Weights of a small transformer language model.
Training: a variant of Adam for these matrices, 152M tokens, 9247 steps.
Each number is 500 + 25 x the weight over its row's rms, rounded and kept within 0 to 999. Layers, rows and columns count from 0. Numbers have three digits each. The size before them is the row's rms in percent of the matrix's.

# layer 6 attention query, 64x64, rms 0.17, rows 0-63, columns 0-63
179:507457521484505541476444527484509469494505465538513507482504499501481457506494498546494487519538486476479464514526529523502467514477480522513515453444512467547499474485476521488526500486505471
066:506525490471472499497526497549478486503493529477460497559490499495539545491482468459478515493452535525513499487491473481541519507501492465488503545526503541495502472548497478533530475514501496
090:511449498460493558505486508513490493473491452539505520515466500488524497498480498516475478527503504455452475515529509490477501503461448514470489486475560486529511478489448494523504484499507504
102:495490546471485525487474529492520476460479484484501520448515533534479492495529494542489484512527493510523518485480541518546464518523494528517445457482500488524504502487514533529534459473508509
114:500460509494502495509441538503484475480467482504512518488516500487466452517514493554521508534509472484477476514533532488493466488509484501514504492463515452530510485516450530481540493449499528
096:491527475467468483485520528524505530501503546501456524496500516524487472523489536488506479510450475506475476498483500523460552516476508523442507506512491480511503480498537485543489438513520525
086:534489498485503510507538482457537490481486494480567475558525480496483502513489501470509536480504498510502502472485476476460488526507475504506492494511481522468503474506432481516532466536450489
085:496535513444491506490489528528522505504492514508471520497541556519509508490529474515533514466500506515490509483493512514557482490513558489503566526486481451473493528464513537510493473509506511
062:518462512520487525534505516511498484460506564519471522534534530548497518514480535506491450491488501487487522462514480474534509454470516509512521476474520459518528506527521475527484485510527503
064:535467523545498518485508516481481444484513527517540538540510503524504516529445496534483482504503524487468485492501491547512501445512476502507510474465500467518487470494479522511512453491503465
160:503452515527541511490469529476505477462491497480469524517521512494476474518478486528485479519519455493494518535528531497500433470516457519525517493467514483534512489502508510460528527495493449
092:490511465510474492504464522527489497503524456454513468533491521538505501493514472497549522523503469522501487478492519506508499490513533505486525527495517572517471495497534482519490455528458445
093:559491493496506484474519517543547485529501505516465579538467509485519522531488522507519506492468478517480509493511513464510504533516530505564502544484481485498513474518485502516471505515489504
111:508487527472506467484460454506504465486508485522485559550509534465479492480490452481491504503482527481532509501495513513483466548465473531485520492490502461524502506529498515524452518505535524
083:495489453526471479481543490525488483511459505517534493493512504498566531481515476491482514490448505504545499525532522516502510486484520522442532520467477492534490505452515511505522503472470488
098:467470504520500543562471484484502482517478531490556498518533548454523520466497506529510502507461510516459529508497502497493464475472528460492488511491496497515457517447492499480491489515493513
059:490467520497497533486469521515512460491492491509529469518507543491513501527493485524458497543508490482485466466473515517525441486505451510532494505465532443516520470498497489535519516499502449
117:483519484473501468503560460505507529506498517471501487507490511482510526495490518430522518471482514508519525488469482487461530491517515506476470548547482540451496527479508461516459506487497500
088:542536487501463482495520484526505504526505520453482455503515510522486568489495471510498511513471515525534501506486481505495505521529494477487498532545493538467519514531551512518523541489533543
072:502526482483513471488519473522465518492502468463523484523505492501510531512507493485530523489475521532561504490490458484491485510538531462473481524560443536463492498504518471494505512496469540
075:530526508457503504491492485538488506521514524484431512502506491505493502540449520490540532507490485487542473472489526511455523473483498492504545521520493530450499514517534492516472461478478474
101:499478499488505475467427515512515509466509443553439497516497499522501502527481533532483479551523512484487471512505521491532461484469474508511513480482524479500514478504481516523514477518485469
111:496505536505523559475488506462523447486501519518474497489492441537475468512466493508521501518512487488470503467526538494514485492461482491534535467466535498527509506502483515499535499534480459
095:468483475451503529522477520489508477526488456539489528480469499493544500482519536533483517508493484483490538460524523513515469468467472524533517504484498489514499517490460523556544501469505517
106:522472521501492514485467534475524507506517477542453474509533502496489504513489499541503487519518465432491516543529511480513485509509459529528503477458528492510499492506467536440477533496519496
193:498525465490479488513549472511502529498499524468505482536517521478521547470522506466508510451473521530538543505472469494504507514513525499494479546544490524460497517502525441513489521516494516
094:451498521489508528539472486491517502478478499512561476506505534532492477447523498453492490505549464527522502468544527508513516525501484496504520472468497506538490510461482496465473502474513526
103:537489476502518478496468489491538458514498483463512469474511508504479511486452503512500498506484489513494520523557532482479518476501529477459517542470469485469535480501465512503465474469517563
095:535516503454521529495498487459479506453514498487528482478525492479494515486463504536510497568533546471472481511519473506475519495523475498516484511497516493499471494480508482468505509565553496
099:495498512484520475527486504524531520510519469504553482473510503465531488523438490511491470480467488513493499510494502470513520557450446468492502498510490524494505506501513526480566498518486452
088:506498478451495470469528484502527532440490527461490493528529516472534493466462526474522544527491504497543510478498529505464527475496504491509495498525474497507527522533472482528540496477459495
101:520521534479488555504482506487485479507514459487514468481495489488466509521506501526478521499535537500524512510473523491538485470505516483553554494474491502513485489475475526512467444531529553
072:490481505492504518501455533522479487509507486533532487505469517491504458503522502540481485496529495445520465513556525495529470520458510528501552488462491453543515486471519512517478512509499468
084:479509469487498502497520508478513470514512521459460532535483559551511533463487492501512486498484532535526496473438477504489497516504493473509474528526519524455494510533486487513542546493510501
069:514529482441490494498476534467502488513531486470500513500470548516513513537490500475491480497486487442518496512478514540508506506465514532495545529499464457530500495447479493508523537536522487
082:508488496469474500505520484515477471515468526484507493512493544522476470525543458475508444510510474488519501514514533475583499522467532521522535509489508511504514469516499501514540530491493543
104:514467515524516510515453528505505479477471504543515514491502459508501460516544488550489486505550508517467487490540507489538470528450492515508538495492512460508534482509498502472541469466505489
090:483473462522455520500500517518514464502501515497469463484532511500476524474530493475538551518517514489499547521515486555524531532529483522518508454500494511495532500545477524539522489481501482
078:504499488557497498488504507454554451510503519497503478491523473539502496508526503541512543514523514503498511499496501506500515511501466567499518453496471511501527501478460481504484519451444525
079:478511484499497493436521548478505471480494470485473495477515483529510473535543480521541507520492511507512537502476513456458455505460478462525505490466470467512529497530497512521527489483501520
075:474500480463468490441480510494489534500492508486481493491494477469491499526487495478539539513528539458521541514505517475499507511493466488516509516501503443490508493510510534562451454464496489
067:481501514488470485478503507545538491505529517528514506452494486488478509491525486484505511508552547495499495521477517501502470504456469501467553484514484468507515491542554485504443453474489496
119:518487540505537474476485523504561506493529502485506507495491478516472472529480516513498470499535483479493496491493517495533514509465480533521500530462535502541465507460490553499540503545548473
097:494511517464487479507500512464487524510505462520505536501522486472487481460551507499545538508468527514508533539495541511507504472532472516529514471495473448531489509546499487442507495487527500
108:572515508534521452457539450492486483492490522471456506512505529537485493536473480515499484508492505497494511551484514449469482525534480496487494493497505513508529491542499507484475503479465501
088:503492500513504500527506499478485541521503489489462492515453534491530466502493504529476429503542524457463509512517475535485497475455475487520538534528517498481490519525527492501468553486505500
105:497489455547497450509515443500461526537484504496473527512516537511506487547504467516497508466490501532519503459473523516514520495497523504504476511468502519525492497502465476521574511474498497
079:495498480535461470505501503488507504522499506477490488447504512455487501490505525446498504532466467479475487505502534458498522535499497503513512493539526464504502481487536533545463476565467518
055:518505514489500494478504508503514457499481522455549481513458554519510510529492486502481483498514498509460482482466512482511496485463525491555531550490522527498499484541487501510566517452486494
090:458514486494508494510515490489534542535522476510503500522525488476527524474463513486553527472476497495507520482484482497485541464540508503480451487506498518481461519482535466517499546550511542
112:494513481473501495521539499511510515508503494488486500520500490502510553469447513492512501479470516530513522463442475512506498490533503453510452533508555532490468523488507463535495518552533498
113:472515499472494492502535485497486490497500523508464480539490541488511532470513509483507498482463510512533536451474469516526510498508506476506472553554514522464462545518533465533480538514506504
088:470483511471495468530527490521436538517502507472487497515521533533503510508503516477490498477498529502537526457463524508515526488487522479485510517535531556460482521504532468534539520528508482
087:483476496520499494499465520552504533481491514468487478470500464527493511536502523484451475552511515481470496516513554482493462544488514516503489469483465473492525460504481514500534509535479457
082:499453513494534499485481511474515500466504498518515514493504484521514445500462483534488507505519499446495465491484539502532503517447471499517495483473527460523554462496494530500471484468507447
112:512475523536489518528471497562495515471454500499547496473479477499490531492539525534491516507484546534502546486524533519476507519482494489479479481469508477505519506528516517509552474470496536
116:513474505531497521514445462447475500525515491534520507457539510470513466509469489524502493490544503494458515531523487478482514489476522495511508496486516499555515477454514502465487459464515485
177:497523463502464511510538490520502509501505484503513477510525508471532527477518510468526514466492517512538524479463474525515500488504516469507480550544492527463438541497544465537484511518532498
096:512508506509524509480468525472485447499504521516508470526475478482503470511485504528521506518513477485513490519551501512496516471538457541506509511447461490550518522475434539487493472477494485
097:465488513508504467518499502510469542459463528525465490484477514465490499510483475518478490491555469485479513474482458506468536494479470487474506546560505499500491499552505499491528535476521498
095:524494463489499485517515529508465491497483482480472465498490513495479464490541491506492487518545494497490509526530497525505476486522512554508531525487471479464468486426492517546546510552498510
087:519534528519516488496473527449498506496500520501473506483477488482523470498464501450490484499511508468450491481527479489491476491544533517544518499520450510542492516495463516455520536545516487
100:481488504508491484498488485525489477439494467476521458520512506511481552513489540477473532560484491499478472564502556467498500521519464506486534496522501511477515497512483508476489535525491522
105:493502499523510539490468460451533481492518534526507508467491469488509496436464512490499497487501474512464486513497501466462476505522507487477478502503500509527458506460525460495423470501499496
# layer 6 attention key, 32x64, rms 0.173, rows 0-31, columns 0-63
078:523493519514567502499494504500490523513529526485488511429467488525455491515526439477477468493496479483512530528502513515492523496476509550487500476489535493496543505499476533465470522505479514
066:500501518515521501494514482519502497517527435516526482469511473503501457517495537526504545525507490510509474488520525498510496547501537510470491471454495461507493513446532561500477455521498476
072:528477539505540480475469489524521509516544469529540489486516484493449454557505472527471516475489474487480495511535528516514514530504509531512494491444499488531495508451497526491491502506503518
073:549496521515548486520487494483516482500516531488525500442486504450465481483590492510495481520491549488490497515545513495521468514498492517488475485501507507493519502503514505535542500537474483
089:511500511485546541500480485502477506520509523498483536499467504548484506512531468491470468497483494493534510512524556509489530489474502542558510446472508512531558490465485531505514519501489486
092:546465469516534533486525493460557549523540476497483482477492451507507499484498460506514523486467515477518485519487449487489479515486518554481477507473502507499486484487474496475514497487463520
101:482480527495518491482463497525495512520549478478483517477460486533478491523491492503463467487529506518475496466518510512496538493464499558514458521489546532498537494464482478506445514462505482
083:534475496525517522529508486507455483493502519470501523493476486489505505464520476518512492499459514468536511526454478548496528519473449477494449533526495499487555485476473537523484513478471511
119:533500510487572484489502489502510502496514513505493521487474510513492488534507507515464473501473466461498468526520535499503540505491459526517532506496488485522525477489447540472439554508473485
258:464526482501439486505526459526506504508488491489518480526547508486525532483520520475543551486495516536509515509469476488510473522545527472462495524534474515458469513502530472519514486503515515
072:443529482446474493509487449543473501516445508476476493513476499532487488474494522509504480497484509478540463491509508473516516467491481509488544512529459497500469488532470474514491532497537512
093:537495501491504533515500501478518511539539487523469468518494518499515459463545528484516466504482510464519498535506508539537512495516470488558502474455505464529489497482545537509504536477514489
092:476506500507525526494508458488496474496509498502480447550458494482473516497448506485458510493500494515487509505467514515483499514468514476483501580528490516449546513522536494507507537475482512
095:505532531464499486529504469494535432489455490508496487489525539485472487483501513538507519493507453487529483511508491475434487486512491494494478521501530492490529503462525452473508451511495524
082:517513536509528515472490517511550494488527467441494491506491502560513444538501475521493510512501502502492487529498490536500469511478538516494475475509503507495502471530521538537520491463466552
086:486505502468524492495502471528467494505502486524551525490488512511447517555531453496531462498519497493523437533524505518511501503457516475544518536471483505530517528490483491464510518482502492
104:536483518526537521467470525474538494496547466515495511446499512520469458502484460519484474509519474486477491533523509520518519529470476542528492494451507487530522482475470545496500495503490495
098:496521479498456485494497481515529475519484465492529461532533481486512513469496514532513543484521531539505531488482475466485464508542517458457500530508481498478454506528526470503501460499540516
099:455488499502459512493508512511505468533465451528543481462497490500548484502478549496524543506490498500505479511540501495482487510507542477449548470494529472509489497507521493474472472524505466
092:477540496497454491506501487477512465467474506511523478474557498502504500455540505472554521501513532537485530516495491496521473529554538522475479493491503486480477501523494488524552475499524479
095:508495466490471508518494472534507473474512426526475488490550453487543499458514506525537503522497498524506520537506481491479494484499525469480458512535490491477470505506484491475543483533521524
083:509476533445520515497501531500495518486531552495480509529438526463465456533487496498481485491476470464507485507542490485488536497459478521523510487527495509525518535458471492518488508519486485
073:493502534479571441495500522475477514555501488487490542538465487476508499496470507489488446541481503489493510504503513503519510459488468511482489501483516502506494507495478515472453562518504508
100:539481516497510518459519491506466519489515506472528497503507506512511484475474463502527513490479474513479486486440484512498565518483504478553463491460490512527472491485470485558529483533497537
061:517451526539506478489527479490493505544497473480529467496496516501468496541508550524485537542495524526500503521502503508484512485510475537571555493536493520518513514539520504485498529478494518
043:499508512520474487489463459515510489514455462496497454464540509524458457471501477514539486535508522479479478501538557466500487503518477529525526470510446493507502490482484520494510510532487513
138:489531456505449488510508507502508512511493504489508446488570532487537551476508513495529511472506534520512490482456449513488510490514530465465506523530486524472480501516514458507479486500523500
091:498512489513505495488503439489467458472471465487513510500505474489519473527458523476466472484509522469480517529467480480415490495517525512510499476490511522529511515516475540474515509476480465
098:460481504492495460525488491492477466497478512551554485527510476485499497501516496482523477465513482508521480478511509522491514541487483512456499449566486487505466507515504490450516459500531540
093:507503446467488464476480485488449516495484485525477500529510478508515497552498516510524543481487522488512491487483470505490450463522495457510520519537533473501503510530516444491468461502523474
095:505511514495538522475475529511517523478487485520462516479485470517449486482497502489489432484497472476539496509466468488570520495461492493536516493513512557485525536481487486517479498480489487
095:489487495553489502529497530468464458528461516498511496474501503445523492538531519483527509521496511548520514443511511509469495464552545489528498527489495520509483524494494501485479536486477503
# layer 6 attention value, 32x64, rms 0.118, rows 0-1, columns 0-63
098:489497417480488511495506454479523521511494508478519482515512521460505478487533471502471522517499525512462496483526492507480486484455522555491530484472523507561531513490511505503502462498536474
100:460543504484510526487492478509504477485488443482508498508514509529517484447467480522507518477495502535472496530476464516455537529494513507487477530456507465468492504486478538440532512517494501
# layer 6 attention output (transposed), 64x64, rms 0.128, rows 0,32, columns 0-63
124:515508482511490504473489453519514510491524484520493479483520499502506494495491479512508551513541483492536558498475451466530512511450492477484509536491535471538556518486517533506465484475521535
077:503476528489477485519530495487499512511461491479474495517537507515502486468490474515471494537500498514466487494479458521499512500480457511474475500485461482518547465494512556521522475575550497